{
  "positions": "rope",
  "init_std_qkv": 0.04,
  "final_lr_fraction": 0.0
}
Each number is 128 + 32 x the weight over the matrix's rms, rounded and kept within 0 to 255. Layers, rows and columns count from 0.

# layer 2 MLP up, 512x192, rms 0.0556, rows 382-416, columns 0-63
[[149 202 139  58 169 147 132 177  99 110 142 133 131  44 104 112 158  70 156 167 174 132 101 124 157 164 141  99 173 121  75 136 151 143 168 152 128 119 140 128 111 155 124 137 137  89 120 128 124  63 129 161 113 123 130  79 132 141 134 108 123 181 154  46]
 [129  83 125 155 142 102  76 148 176 101 118  63  88  82 135 155 163 216 137  69  74  63 111 220 155 131 111 119 171 110  75  72  97  81 154 217 140 203 174 144 133 143 163 202  88 181  83 135 126  88 172 113 126 143 144 118 119 149 101  68 108 180 143  34]
 [ 91  93 107 120 126 128  74 170  94 155 137  44  97  52 127 104 162 172 136 155 106 159 138 126 114 104 159 207 156 162 117 183 180 143 158 110 135  80 144 126  97  88 108 133 105 113 153 118 133  94 120 180 164 132 194 211 149 142  84 116  61 121 109 153]
 [176 147 151 153 118 135 107  44 103 132 149 144 113   9 100  42 133 156 128  84 201 103 123 125 133 151 199 138 114 130 138 151 174  82 159 140 151 132 110 183 216 162 115 122 175 157 150 155 131  72  86 163 188 150 119  91  81 141  78 169 153 145 121  90]
 [143  97 129 123 124 161 118 166  96 121 161  84 102 113 125  69  98 118 163 167 141 123  95  96  98 129 121 107 169 127 156 131 112 163  72  66 166 136 170 146 162 179 104 162 128 164  97 165 114 138 109 115 116 190 147  62 172  87  76 122 113 148  93 130]
 [122 127 126 113 144 133 117 150 102 175 132  76 189 156 159 191 116 113 184 134 151  61 184 113 142 123 115 145  81 172 104 146 150 137 160 130 138 106 110  97 110  67 135 129 141  90 118  76  83 147 157 117 176 176 117 165 132 127 154 154 129 190 155 115]
 [154 135 104 101 168 132  81 122 136 113 133 111 179 130  95  87  91 106 117 122 196  87 145  92 175  93 104 163  99 116 173 125 185 131 129 163 130 138 147 162  99  99 115 169 189 102 166 129 138 122 111 111  48 101 176 147 110 136 100  79 160 111 139 104]
 [118 151 149 103 131 141 138 119 143 126 156 138 159 175  63 112 156 132 140 139 141 171 118 101 108  87  92  82 155 124 148  94 161 108 127 161 132 182 100 164 149  90  82 125 128 111 153 126  76 130 109 125 125 121 109  99 153 127 145 147 189 139 105 164]
 [156 141 108 195 118 107 136 149 147 149 167  72 133  84 116  84 113  45 161 178 201  66 128 150  74 126 177 105 131 135 105  50 139  87 136  87 157 135 225 105  97 117 145 133 130 149 112 159 178 113 136  81 117 158 163 139 139 189  43 138 100 134  92  54]
 [105 152 116 130 179 136 118  98 123 138 117 202 135 151 103 124  73  97  86 132 129 133  99  72 172 125 105 130 147 128 148  97 140 156 111 139  92 152 116 190 135 100  87 128 131 127 103 168 197 148 176 127 214 182  97 209 148 151 181 117  89 176 153 109]
 [120 134 134 129 191 140 142 153 162 141  97 169 111 142 169  59 158 130 118 193 116 102 166 123 115 104 128 119 185  90 221 127 134 206 115 125 176 168 128 124 133 160 139 133  77 102 130  97 131 152 144 135 132 138  77 208 102 112 133 179 175 151 145  83]
 [ 97 105 143 111 131 168 111 181 139 172 102 118 148  85 118 170 104 137  94 149 128  97 155  88 137 131 152 104 116 143 106  91 163 122 107  82 121 140 142  30 129  89 131 105 112 135 135 104 104 143 162  95 119 140  89 119  81 149 130 104 120  97 111 128]
 [106 130 126 215 125 101  81 138  77 165  91 147 128 110 127 119  86 169 158 144 200 132 116 126 105 116  93 121 137 113 118 120 113 179 117 125 121 165  80 217 142 124 131 141 136 167 145 142 151 196  51 159 157 173 131 121 119 154  83 132  76 170 164  91]
 [ 62 162 160 146 110  67 180 185 140 201 123 154 143 136 127  97 121 107  98  83 102 109  94 163  93 155 159  97 127  87 112 175 114 107  90 136 139 145 161 159 161 153 138  48 138 144 198  99 154 131 165 122 143 108 172 103  89 113 100 143 115 120 159 124]
 [167 144 108 175  84 126 160 140 195 112 102  84  89 135  29  84 175  97 120 178  77 165 149  90 146 128  83 107 152 104  57 164 170 191  71 142 102 193 141 126 147 152 172 162  25  32 179  87 123 150 158 164 129 160 111 149 118 151 177 118 101 193 110 137]
 [148 127  88 159 124 174 167 112 116 161 125 157 118 141 126 101 144 110 130 129 142 119 146 143 139 151 102 103 140  58  96 121 110 106 105 119 105  96 118 109 153 102 101 140 142 141 171 111  99 111 138 128 195 165 173 166 119 130 166  56 127 132 139 125]
 [116 141 163 103 160 160 171  76 141 132  90 133 145 165 126 140 106 131  97 156  85  64 138 127  39 100 164 103 149 135 116 133  81 130 106 109 156 125 114  58 171 106 111  78 160  74 151 132 123  88 101 125  97  79 131 105 111 128  99 136 124 127 138 147]
 [ 92 200 101 143 141  77 144 106 120 144 182 130 122  77  90 128 170 124 163  82 159 120 138 181 105 109 158 110 102  84 109 165 140 181 125 126 166  85 196 119 182  73 120 111 107  86 172 158 187 169 118 138 141 144 134 136  99 133 113 166 128  91 111 121]
 [166 104 123 130 130  67 121 170 170  87 135 121 131  80 151 108 204 116 151 131  65  63 129 121 143  69 194 150 178 192 125 116 157  51  71  82 122 160 117 183  98 151  58 186 132 127 127  98 154 165 143 159 113 166 136 128 100 129 109  95  72 171 133 151]
 [154 126 115 138  78 106 175 153 167  78  87 130 115  84 101 132 156 114 129 136 174 132 164 157 129 125 151 134 123 101 108 134 128 145 116 138  73 129 162 160 144 153 147 128  86 148 170 170 129 157 128  90 102 165 168 115 153 176 137 151 136 129 104 174]
 [154 160 159 140 158  79 148 150 179 179 163  56  75 179 123  85 124 126 129 169 150  81 182 169 139 144  98 175  86 111 126 137 202  97 127  81 104 145 147 156 112 162 121 106 168  61 154 171 113 134 132 100  94 159 124 190 130 160  93  93 162 124 182 152]
 [160 110 160 143  87 120 175 124 130 136  59 187 104 134 142 109 141 127  80 114 116 131 174 152 145 112 114 191 127 117 167 179 112  76  99 212 133 108  95 153 130 120 174 115 114 181 108 195 122 151 103  93 112 163  74 128  63 175 133 141  69 143  74 101]
 [162 145 124 144  78 156 178 134 118 117 161 131 152  95 150  98 131 138 133  73 138 162  98 118 131 157 167 126  70  91  65 119 147 132 155 120 178 109 120 147 159 115 164 139  92 129 114 149  61 127  54  96 102 169 152 142 177 129 109 138 117 148 117 114]
 [132 125  95 121 113 123 108 195  84 100 150 126  93 160 107 121 113 142 192 149 160  90 114 122  86 141 138 111 131 158  74 136 169 132 120 154 169 111 161 170 110 137 146  71 105 135 187 151 132 189 158 152 152 200  82 136 131 116 161 111 166 140 146  80]
 [175  95 154 124 140 154 168 115 120 124 109 118 163  97 106 170 160  80 123 142 134 132 154 140  96 153 118 170 165 158 159 151 163  99  93 169 101 167 103 122 109 141 158 142  94 184 136 134 145 139 144 100 115 170  75 120 149 134 105 126 127 141 125 107]
 [ 96 124  17  68 152 134 144 108 182 117  50 120 169 135 128 194 208 162 184 155  70 139 129  90 151  93  89 132  96 138 143  97 150 101 125 186 113  73  86 111 121  94 126 178 106 111 152 151 122 143 176 148 207 118 114 125  95 126 118  82 140 110  88  90]
 [122 132 125  84 131 104 178 187 140 140  91 103  77 149 171 181 131 112  72 129 149 165  74 166 108 139 158  79 160 156  86  95 108  98 106 136  96 138 132 152 114  98 146 160 120 147 118  96 141 147 114 132 145 116 109 117 151 135 133  87  92 101 137 169]
 [132 156 147 128 171 152  89  60 143  68 172 177  98 131 100  82 199 103  97 178  99  81 145  44 147 100 158 115 105 144 127 135  89 177 105 148 103 128  76 180  88 121  95 155 142 133 141  87 143 161 161 107 137 139 134  81 120 145 139 114 148 189 159 150]
 [117 159 116 145 141 134 116 147 114 166 123 137 197 135 169  94 187 107 111 123 104 183 162 143 106 138  99 103 153 100 113 122 105 174  99 129 149 132 138  96  78 176 133  98 154 142 138 165 107 123 124  64 136 100 130 158 131 112 103 145 116 118 117 110]
 [112 144 183 119 126 110 178 178 102 148  95 174 138 172 122 176 176 125 156 158 148 162  89 150 124 114 131  86 136 108 155 136 126 143 175 156 156 151 140 139 102 123 114 181 121 163 141 134 212 149  79  98 127 122 140 105 154  61 141 153 104 118 121 137]
 [153 125 127  90  93 133 121  61 145  72 123 138 151 136 137 153 157 119 143 108 183 166  93  69 152 156 160  57 126  92 154 183 131 158 164 138 135 154 158 157  96 118 100 127 135 122 110 109  99 134 116 118 149  95 125 104 113 119  83 162 140 143  91  94]
 [111 185 157 106 116  99 134 137 162 116 165 200 111 144 150 112 110 163  99 122 105 152 132  99 188 120 119  38 182 103 102 151 102 121 129 110 139 161 201  95  99 115 116 147  75 113 100 131 140 159 111  77 159 152  69 106 133 146 184 114 102 145  90  70]
 [ 54 150  96 117 137  87 141 164 151 111 179 125 152 153 152 146 121 154  93 148 180 121 164  73 110 146 143  86 137 158 141 132 104 115 162  86 170 127 117 141 145 154  90 139 187 107 124 104 187 186 169 114  46 179 138 189 161 130 118 173 120 131 121  84]
 [161  42 102 124  98 130 118 128 119 154 149 120 117 146 121 146 137 166 218 130 161 112 153 127 160 152 111 149 117  81 121 103 155 101  63 150 138 148 117 116 130 194 178 132  86 166 185 126 160 130 100  96 148 112 139 122 109 137 120 149  98 161 161 122]
 [ 84 112  62  88  71  97 113 118 138 143 113 154 132 116  89 152 115 142 141 158 138 189  56 166 131 116  90  97  87  78  84  69 175 113 154 144 128 137 114 119 137  92 111 147 155 104  79  84 181 115 157 107  89 152 139 163 185 131  79 158 122  58  92 153]]
# layer 2 MLP down (transposed), 512x192, rms 0.0571, rows 382-416, columns 0-63
[[197 123 122 136 138 166 119 166  76 145 124 152 169 117  73 113  72  77 191 135 164 110 147 135 138 131 202 184 146 144 194 140  95 132  87 118 110 109 133  94 196  97  80 115  69  71 115 171  75  91 143 102 107 156 103 128 123 105 101  59 141 137 127 117]
 [161 137 106 130 133  86 100 121 108 109 114 102 153 143 124  16 116 143 147  99 165 102  84 125  97 106 123 163 163 168 129  81 115  97 127 221  82 157 107 155 161 168 133 158 101 126 110 101 145  59 181  82 148 138 112 188 111 113 116 137  91 148  91  62]
 [ 81 169 105 135 117 144 125 149 107 150  56 129 127 134 117 110 179 108 136 119 184 120 111 137  88 105 121 110 119 159  69 128  90 117 115 129 115 123 105 135 131 106 147 183 100 136  92 134  94 123 127 106 137 117 205 121 133 110 123 115 156 180 114 151]
 [147 118 140 120 125 181 131 130 135 159 126 117 147  61 141  90 118  93 141  74 182 135 137 122 127 147 153 134 118  89 116 144 200 123 103  52 112 126 101 140 158 173 147 142 148  52 175 119 160  98 136 140 176 164 152  93 125 103 117 139 114 144 127 134]
 [137 134 131 116 103  98 147 120 140 154  95 116 120  99 123  72 200 176 138 165 158 105 110  91 148 100 132  69 120  72 147 169 159 141 122 124 115 129 131 185 133 128 176 111 168 129 166 183 171 134  48 129 175 180 131 136 163  95 121  87 132  90 155 147]
 [105 136 165 156 103 117 106 171 139 104  30 165 161 134 140 159 178  68 150 159 148 135 165 146 111 119 154 123  70 219 108 139 154 182 169  89 110 142 102 159 140 110  58 126 120 137 115 114 100 106 183 154 129 138 102 169 136 112 214 146 145 177 180 119]
 [145 119  84  89 129 146 111 137  96 129 176  84 122 138 150 112 155  67 133 123 172 116 138 102 151 118 142 210 134  90 190  99 150 133 131  93 127 112 144 137  73 149 135 171 139 103 146 153 159 163 129 142 126 109 104 106  35 151 108 123 128 143  94 106]
 [128 103  85 195 150  92 179 112 163 149 107 149  99 113 135 162 155 104 119 165  75 122 152 164  75  98 128 135 133 156  93 102 143 147 136 101 150 169 144 135  71 127 111 154 182 179  90 138 117 137 104 152 154 126 126 143  88  97 150 186 169  72 134 114]
 [ 93  85 142 108 155 143 124 120  96 124 132 143  54 131 130 152 117 186 125 111 133 172  24 192  88 184 149  72 114 149 101 158 207  89 129 149  68 165  96 159 203 158 167 120 124  90 124 114 127 176 179  68 114 169 130  76  96  99 136 131 150 117  94 110]
 [118  81  94 108 118 119 102 100 112 104 161 165 157 162 114 140  83 159 154  94 100 148 123  55 115  88 174  71 204  81 150 129 126 119 123 123 146 150  95  91 109 150 170 140 164  92  98 137 187 107  73  59  67 118 113 103  70 114 131 175  88 132 152 128]
 [115 117 148 137  98 127 101 125 135 180 126 176 178  79  82 155  91  61 156  76 159 101  63 148 119 182 133  62 124 121 121 126 198  88  95 189 118 149 107 122 181 109 165 119 100 156  77  81 115 132 163 166  97 122 181 160  96  94 144 103 134 102 100 169]
 [125  68 101 163 101 143 105 107 145 145 114 128 141 102 117  98 107 159 100 119 139 121 148 158  82 141 139  95  83 148 145 110 172 149  65  94 114  88 180 151 128 116 120 146 111 111 123 146 136 136 151 133  86 144 135  78  76 177 144 151 130 117  88 132]
 [151 124 107 111 161 139 112 102  98 102  83 112 139 138 130 136 100 147 126 133  76  89  95 188 109 109  97 121 122 115 130 112 121 140 178 134 167 136 142 112 128 100 115 154 163 162 134 110 142 109 121 105 197 106  93  70  81 138 101 154 118 119 150 112]
 [ 80  96 126 117 125 144 125 108 175 142 154  79  78 119 163  59 139 152  67  94 120 116 121 149 217 149 177 155 130 181 159 132 176 131 116 142 155  97 109 113 158 131 165 135  92 138 130 154 186 133 158 117 203 122  98 124 114 111 161  96 118 114  80 106]
 [119 156 158 129  94 113 121 106 137 116 106 111  91 152 116 148 101 149 159 136  65 128 150 116 160 132 163 109 113 146 122 187 146 159 101 160  55 217 132 161 147 167 139 180  91  83 159 163 155  87 168 137 126 138 161 141 103 146 180  59 116 165  75 130]
 [ 89 237 188 127 101 127 131 131  89 128  99  71 138 186 110 164 106 102 159 103 107 109 173  72 101 151  90  83  61 120 129  78  85 109 127 107 126 164 125 131  82 140  56 135 139  74 121 117 125 120  67 124 181 159 185 137 185 125  74 135  75 116 135 137]
 [164 196  93  87  59 126 146 107 180 103  91 117 121 118 144 138 165 141 124 143 118 142 129 147 140 113 138 150  79 103  94 131  81 164 148 120 120  93 120 139 139  69 135 136 150 185 153 121 122 127 107 134  43 146 132 151 119 106 143 107 156 160  85  81]
 [101 147 107 103 116 131 136 123 153 149 183 120  78  81  74 187 128 138 155  92  63  88 128  90 136 130 159  92 128 106  58 167 140 146 119 104 155  97 194 110 155 137 126 107 151 132 176 188 151 136 142  91  92 126 119  93 127 129 179 201 138 117  70  91]
 [136 111 157 134 119  69  74 144 169 112 146 121  95 139 119 152 138 102 126 101  99 105 102  32 159 134 164  91  49 150 102  63 150 173  56 146 116 142 118 167 118 128 147  57 197 146 162 126 194 114  99  97 111 109 103 131 198 109 168 180 123 114  89 132]
 [157 140 106  87 142  97 115  94 155 108 152 143  97 120 122 133 129 123 128 170 153 148 112 119  96 122 117 125 109 140 136 110 152 101 146 174  95 166 127 138  84 119 141 101 138 110 162  98 121 154 141 124  98  84 120 101 169 135 153 158  93 110 169  98]
 [144 101 156 104  81 136 109 158 115 177 140 153 181 147  94 172 121 136  99  85 156  95  93  93 181 192 126 105  88  57  98  82  69 112 142 132  39 142 165 146 212 137  95  73  73 140 145 103 132 169 143 165 106 159 116 104 137  92 164 165 137  64 134 122]
 [143 136 141 134 100 131  71 134 167 132 159 114 156  60 196 146  63 128  97 114 113 147  85 127 144 106 146 132 116  51 108  86 171 168 113 109 158 161 188  99  77  92 100 130 115  47  96 108 151  78 153 130 145 119 140 117 120 105  85  87 106 142 119  82]
 [117 106 130 160 171 161 136  68 143  94 142 103 120  45 147 118 100 138 115  59  74 122 140 130 154  72 121 154  82  86 120 152 143 131 101  97 196 105 127 132 137 167 154 146  65 149 127 144  65 151 118 196 136  79 132 130 124 153 139 168 150 159 128 134]
 [156 129 166 112 128 161  93 136 144 169 128  97 118 126 200 130  85 144  80 153  72 145 168 113 126 190 118  85 135 154 134 114  88 142 147 144 140 100 100 152 111 155  89 158 114 137 152  89 102  64 132 113 104  88 115 147 115 166 133  99 134 111 106 148]
 [146 159 133 157 132 143 174 125 150 136 165 144 126 122 156  97 142 105 104 116  98 166 138 156 141 140 111 156 118 170 147 140 130 165  64 160 104 140  94 157 134 117 136 147 144 179 165 119 125 145 110 101  58 139 143 103 116 143 101 196 124 128 104 151]
 [132 137 119 135 106 107 190 138 189 153  85 161 145 140 169 191 171 168 124 157  56 134 105  76 146 152 187 165  82 108 138 159 140  84  69 201 141 110  82  87 168 111 120 119 114 162 133 136 135 125 145 112 175 110  90  90  78 117 124 157 100  96 162 124]
 [124 163 149 154 130 109 144 137  93 127 113 120 135 121 131 132  82 131 107 122 185 148 110  85 106 129 120  84 166 148 106  72  91 167 166  75  98 103 108 103 151 132  71 131 126  70 100 137 189 174 197 149 116 152 156  83  92 125 140 121 156 111 119 139]
 [133  87 120 154 137 150 125 103  52 128 154 109  93 158  89  90  66 147 119 155 119 167 164 106  71 180 143 127 163 169  70  82 130 151  73 170 153 153 126 146 103 163 109 125 166 131 142 121 131 118  91 111 144 111 118 116 179 127 137 163 106 193 138 196]
 [163 190  66  86  74 118  67 151 107 136 116 211 166 135 121  96 158 150 122  91  93 151 136 113 147 224 132  73  97 119 139 100  74 152 155 123 112 147 129 127 190 136 163 128  81 146 133 171  93 111 130  88 184 124 109 190 108 140 149 168 125 160 107  81]
 [163 111 159 113 179 141 173 181  95 172 146 147 159 148  96 163  55 130 147 110 135 215 144 121 114 144 137 160 131  75 109 132 219 185 189 118 137 149  85 115  99  92  93 173 137  92 116  86 106 109  41 159 143 126 105 115 109  80 127 139 140 125 105 137]
 [132 155 102 162 121 118 200 164 106 249 175 114 143 153  96 127 113  90 138 130  94 138 201 150 151 102 117 116 133 120 177  96  73 147 184 136 122  91 157 169 116 140 104 104 127 131 163  93 134 108 110 129 145 186  94  87 187 100 125 143  56 119 106  97]
 [163 209 151 137 115 112 206 113 130 165 125 132  97 116  98  90  44 102 137  83 119 143  98 108 137 138  83 226  96 103  74 128 126  90 138 117 141 172 150 111 134 154 119  84 172 125 126 150 139 159 144 148 132  45 124 143 131 110 211 156 151 117 207 176]
 [119 145 138 183 173 110 153 130 147  97 133 111 139 130 157 188 110 151 128  89 157 144 128 168 136 118 136 120 119 145 169 150 150 116  97 148  81 158 122 117 131  94 204 110 125 111 152  53 152  62 115 144 132  72 162 123 132 107 138 129  77  96 172 117]
 [150 140 151 173 110 137 112 122 124 118 153 175 113 162 105 117 182 146 190 142 151  82 125 122 151 140 141  68  76 133 130 116 149 122 131 119 108  68 199 130 137 150 176 170 124  93 169 154 116 140  72 125  98 131  93 140 132 128 108 156  98 143 105 117]
 [143 112 140 169 149  75 109 172 144  91 127 147  92 168 108  91  88 188 160  76 146 176  90 130 132 206  82  94 138  96 140 148  92  95 180 173  63  95 108 189  90  97  77  90 154 116  61  56 113 151 168 103 110 138 133 119 179 146 142 201 124 150 155 158]]
# layer 2 MLP gate, 512x192, rms 0.0588, rows 383-417, columns 0-63
[[148 136 111 191 107 176 162 108 129  86 154 165 135 148 124 168  66 172 100 135 153 215 164 106 117  91 129 162  93 134 153  76 151 169 109  83 146 158  99 157  65  84 120 113 151  76  47  74 105  76 144 159  81 152 139 111 144 203 145 215 146  90  71 165]
 [120 135 139 189 121 134 135 180  99  90 167 143 127 171 110 125 103 155  74 102  80 115 103 170 115  99 112  81 100 105 131 118 177 153 151 127  56 116  87 149 137 140 123  78 120  74 147 117 165 166 131 114 151 157  68 143 128 121 137 125 142 106 167 177]
 [135 161  96 135 149 129 132 152 152 127  61 149 140 222 139 190 109  94 103 131  69 116 144 121 129 119  40 123 124 142 193  97 142 120  73  67  81 126 112  69  79 138 173 116  45  71 123 120 169 161  96  78 101 121 100 129 142  97 147 116  56 151 105 170]
 [139 122 104 138 144 159 136 124 185 136 140 145 138 168  80 120  86 102 134 177 114 151 185 216 147 148  96 139 111 181  82 125 120 140 191 200  80 154 104 124 100 105 142 122 128  56 101 102  64 121 129 111 111 111 105 131 131 194 170 133 147 176  74  89]
 [137 135 193 105 117  79 154 135 167 152 138 187  64 116 191 113 132 116 113 119  73 149  68 165 165 100  86 106 161 130  86 109 132 114 208  77 111 141 121 123 122  92 147 157 129 132  95  75 123 138 130 155 182 118  95 144 112 199 142 124 106 132 136  88]
 [102 129 162 129 157 128 127 162 116 148 143 116 154 111 121 157 141 104 197 102  98 126  96 151 138 101 134 121 172 146 120 125 151 125 100 158 100 181 109  65 101 101 193 117 116 136 110 139 111 128 104 167 183 141 127 110 176 151 126 139 198 163 123 162]
 [137 168 154 125 117 138 101  92 160 132 160 128 170 154  97 126 141 121 153 147 124 132 116 105 124 118 120  88 178 144 192  69 151 108 128 162 144 158 120 194 139 120 140 129 181 138 121 142  76 109 164 128  94 131 114 103 169 144 140 163 136 161 140 173]
 [ 42 149 107  97  69 102 160 133 111  79 192  93  92  82 184 166 102 158 130 141 132 158  35 180 122 153  99 186 189 168 130 131 154  85 131 179 115 126  82  66 154 185 132 116  77 114 134  71 161 165 166 126 153 149 152  69 143  99 220 145 188 114 130 137]
 [ 78 180 163 129  77  98  86  92 114 159  94 132  97 125 104 125 137 123 125 153 103 108 116 161 127  75 140 142 148  38 185 159 107 174 186 107 170 123  54  99 197 170 140 135 127 211 149  70 129 149 138 146  93 131  99 143 170 144  85 173 187  81 183 118]
 [151 151  70 170 103 167 148 131 141  92 129 150 101 119  74 132 123 115 150 117 120 113  88 138  83  84  87 157 113  97  66 132  72 179 125 176  84  47  73  80 129  81 140  92 103 203 121 158 110  65 166 127 159  97 120 127 127 158 152 121  52 144 121  91]
 [ 71 137 153 138 173 181 136  75 162 128 133 154 172 118 147 108 109 160  74  98  99 103 140 128 125 100 159 145  95 119  91 162 138  85 131 184 124 136 128 123 150  79 147 157  87 147 173 138 142 127 146 132 142 107 125 150 115 107  82  96 149  88 137 130]
 [162 101 155 137 144 154  98 148 125 143 131 189 155 126 206 145 131  35  74  68 135 133 124 130 104 131 156 143 149 120 169 163 173 177 108 140 148 120 188  81 116 134  70 129 113 156 172 183 135 104 135  65  85  59 127 144 135 128 110 132 151 112 137 128]
 [143  92 151 171  90 163 144 137  80 110 118 152 117 122 133  36  93 130 148 101 116 109 145 173 147 198 161 133 112 140 159 138  86 141 129 126 169 114 141 120  74 123  87 165 134 118 139 139 137 142 149 128 185 145 142 104 157 150  98 161 130 142  89 152]
 [181 166 181  47 129  56  95 134 104  84 154 138 147 172  63  96 121 103  84 177  98 133 132  95 131 113  98 123 146 104 119 117 155 126 129 107 105 189 180 128  98 153 162 146 160 114  85 169  94  68 140 166  71 184 137 123 142  97 103 134 117 146 105 133]
 [182 110 194 139 162 148 132  95 181 141 164 115 117 143 145 111 149  91 153 154 113  81  80 152 144 127 127 147 132 165 107 144 161 102 103 120 123 130 110 112 148  67 109 177 103 151 141 148 164 103 156 100  91 136  97 213  93 141 128 105 141 110 140 108]
 [105 126 216 146 213 193 143 116 139 141 125 109  95 164 143 157  96 103  98 140  94  60 128 122  63 143 165  75 165 145 129 161  81 149 145 137 143 122 139  43 134 156 112  89 149  86 156 131 144  76  87 114 137  87  64  93 103 162  87 142  81 120 107 130]
 [111 131 171 103 169 188 140  93 119  79  93 123  98 162 133 165  93 132 109 112  44 145 139 115 103 134 158 152 178 136 125 111 107  88 154 121 123 125 123 101 102  88  95 104 138 156  51 132  95  84 144 114  91  77  57 109 153  78 209 126 147 165  83 147]
 [150 129  85 131 200 150 163 111 145 142  74 141 104 147 124 126 113 148 133 154 137 123 125 117 117 186 120 121  82 133 178 126 175 176 207 109  70  96  88 164 162 118 156  80 118 136 149 124 103 144 110  60 177 108 111 140 121 120 200 187  81 129 109 106]
 [126 154 168  85 146 139 103 114 121 147 137 144 156 112 108 157  99  62  82 184 138 137 116 132 161 137 105 138 102 155 147  95 120 141 112 110 126 134 143 165 162 188 146 180 130 133 125 119 131 128 124 113 147 127 114 100 114 123 144  98  93 119 120 165]
 [ 78 147 114 182 133  54 146 123 121 100 128 146 165 120 106 108  68 169 169 122 117 184 117 132  95 113  75 116  59  91 146 128 111 129 107 129 162 123  83 121 103 110 161 144 128 160 139 119 127 155 172 130  79 142  78 122 191 126 144 149 156 102  97 118]
 [111 131 179 145 127 146 101 152 165 167  49 170 104 122  90 105 119 180 108 120  95 113 158 140 182 122 137 170 122 147 152 121  63  96 160 158  75 112 117 162 137 105 195 144 119 154  93 118 116 101  86  98 146 142  53  68 105 111 187 136 123 116 130 127]
 [127 120 120  37 144  66 126 135 151 194  62 124  82 132 112 138 101 116 159 150 135 133 151 172 172 157 138 194 138 138 164  74 128 131 102 156  97 121 133  98 126  79 130  68 132 113 145 179  77 101 139 137 141 112  95 135  97 124 168  86 148 142 175 171]
 [145 189 108 152 132  69  96 185  93 119 133 146 159 122  69 165 156 135 185 115 137  99  97 146  69  88 111  98  93 156  54 147 151 143 103 150 123 155 140 137 106 120 149  50 104 150 167 155 164 189  96 123 162 195 112 107 125  82 159 111 155 105 128  93]
 [173  92 126 170 161 144  40 131 108 139 116 138 107  97  20 163 137 127 186 136 107 127 136  99 110 116 134  97 183 159 117 136 148  74 133 174 127 103 170  98 116 133 116 116 106 142 133 158 148 129 161 122 165 151 124 106 171 113  82  88 139 165 122  60]
 [115 141 102 100 127 129  91 151 107 112  94 125 185 130 125 155 167 114 134 156 182 145 136 116 153 133  70 113  74 153 125 135 142 128 114 158 136  83 123 119 118 117  97 146 165 131  67 103 161 179 200 156 164 123 137 162 133 182  96  60 182 156  89 106]
 [109 138 134 161 159 128  83 113  87 118 132 154 183 143  81 122 110 140 160 130 174  97 219  92  96 139 134 143 134 124 125 113 114 166 172 114 116 110 101 101 144 159 109 109 123 103 151 148 104 148  93 100 108 184 138 118  89 141  87 169 164 120 124 120]
 [140  93 110 127 213 128 121  86 138 120 109 150  78 101 124 110 145 185  61  98 103 113  76 195  92 135 152  26 119 123 155 170 184 132 168 142 132 105 157 182 131  97 171 150 125 120 109  85 186 137 138 136 145 181  68 160 176 132  95 125 149 176 113 125]
 [ 94 115  81 116  81 136 192 160 116 144 133 108 110 128 135  97 107 144 159  81 148 157 155  95 127 156 142 120 145 120 102 133  59 109 137 118 111 172 105 177 130 144 110 160  92  93 128 124 128 159 107 148 142 114 125  77 124 171 135  85 107 130 136 100]
 [106 194 121 169 136 124 187  79 183  77  79 130 113 125  97 128 171  99  99 152  98 108 132 140  96  61 139  57 109  99 145  72 103 146 189 138 124 166 122 136 138 100 133 208  91 170 116 149 108  93 193 120 105 132 126 116 202 182 104  92 140 149  97 151]
 [ 99 106 186 142 109 140 121 109 132  90 149 103 159 147 164 124 102 114 182 139 149 128 105 108 157 101 124 135 102 147 129  96 155 106 126 108 173 159 120  95  66 161 135  81 109 116 105 158 155 133 122  94 147 171 161 101 162 103  83 189 121 111 152 114]
 [104 175 196 147 154 105 195 145 134  99 169 161 121 138  71  84 113 128 136 134 130 156  95 156 140 161 104  93 117 129  38 174 169 100 101  85 115 155 166 104  77 117 137 141 127 150  93 169 134  59 114 104 136 110  61 150 134  91 211 111 140 124 162 137]
 [118 172 137 127 153 127  58 131  73 153 168 163 162 142 157 111  88 109 118 112 112 135 143 114  78 106 128 134 127 139 157  99 143 168 136 113 112 110  77  79 155 183 134 136 135 124 124 150 153 153 135  99  78 175 122 120 127 123  88 192 139 117 179 111]
 [ 93 170 138 159 179 135 125 132 114 114 103 149 120  95 102 185 117  95 175 164 125 143 145 118 137 114 124 118  77 146  86 116 114 161 164  86 122 152 170  99  92 128 106 146 105 106 136 137 148 150 117 138 154 166 110 100 108  69  80 116 177 156 115 111]
 [165 209 122 111  97 121 118 136 124 169 115 162 172 111 104  73 124  79 140 141 187 152 188 118 107  56 139 189  99 142  96  72 170  92 180 104 145 140 123 113 103 154 128 138 110  66 162 130 195 110 110 174  93 151 172 163 193 110 104 167 144 104 119 121]
 [137 127 140 171 105 110 110 107 183 134  84 115  87 127 195 146  73 115 100 119 125 112 106 105 119 174 154  81 149 145 119 125 107 157 147 135  82 196 119  57 131 146 135  93  86 153 136  92 127 174 123 152  72 169 162 109  96 131 144 139 149  68 153 124]]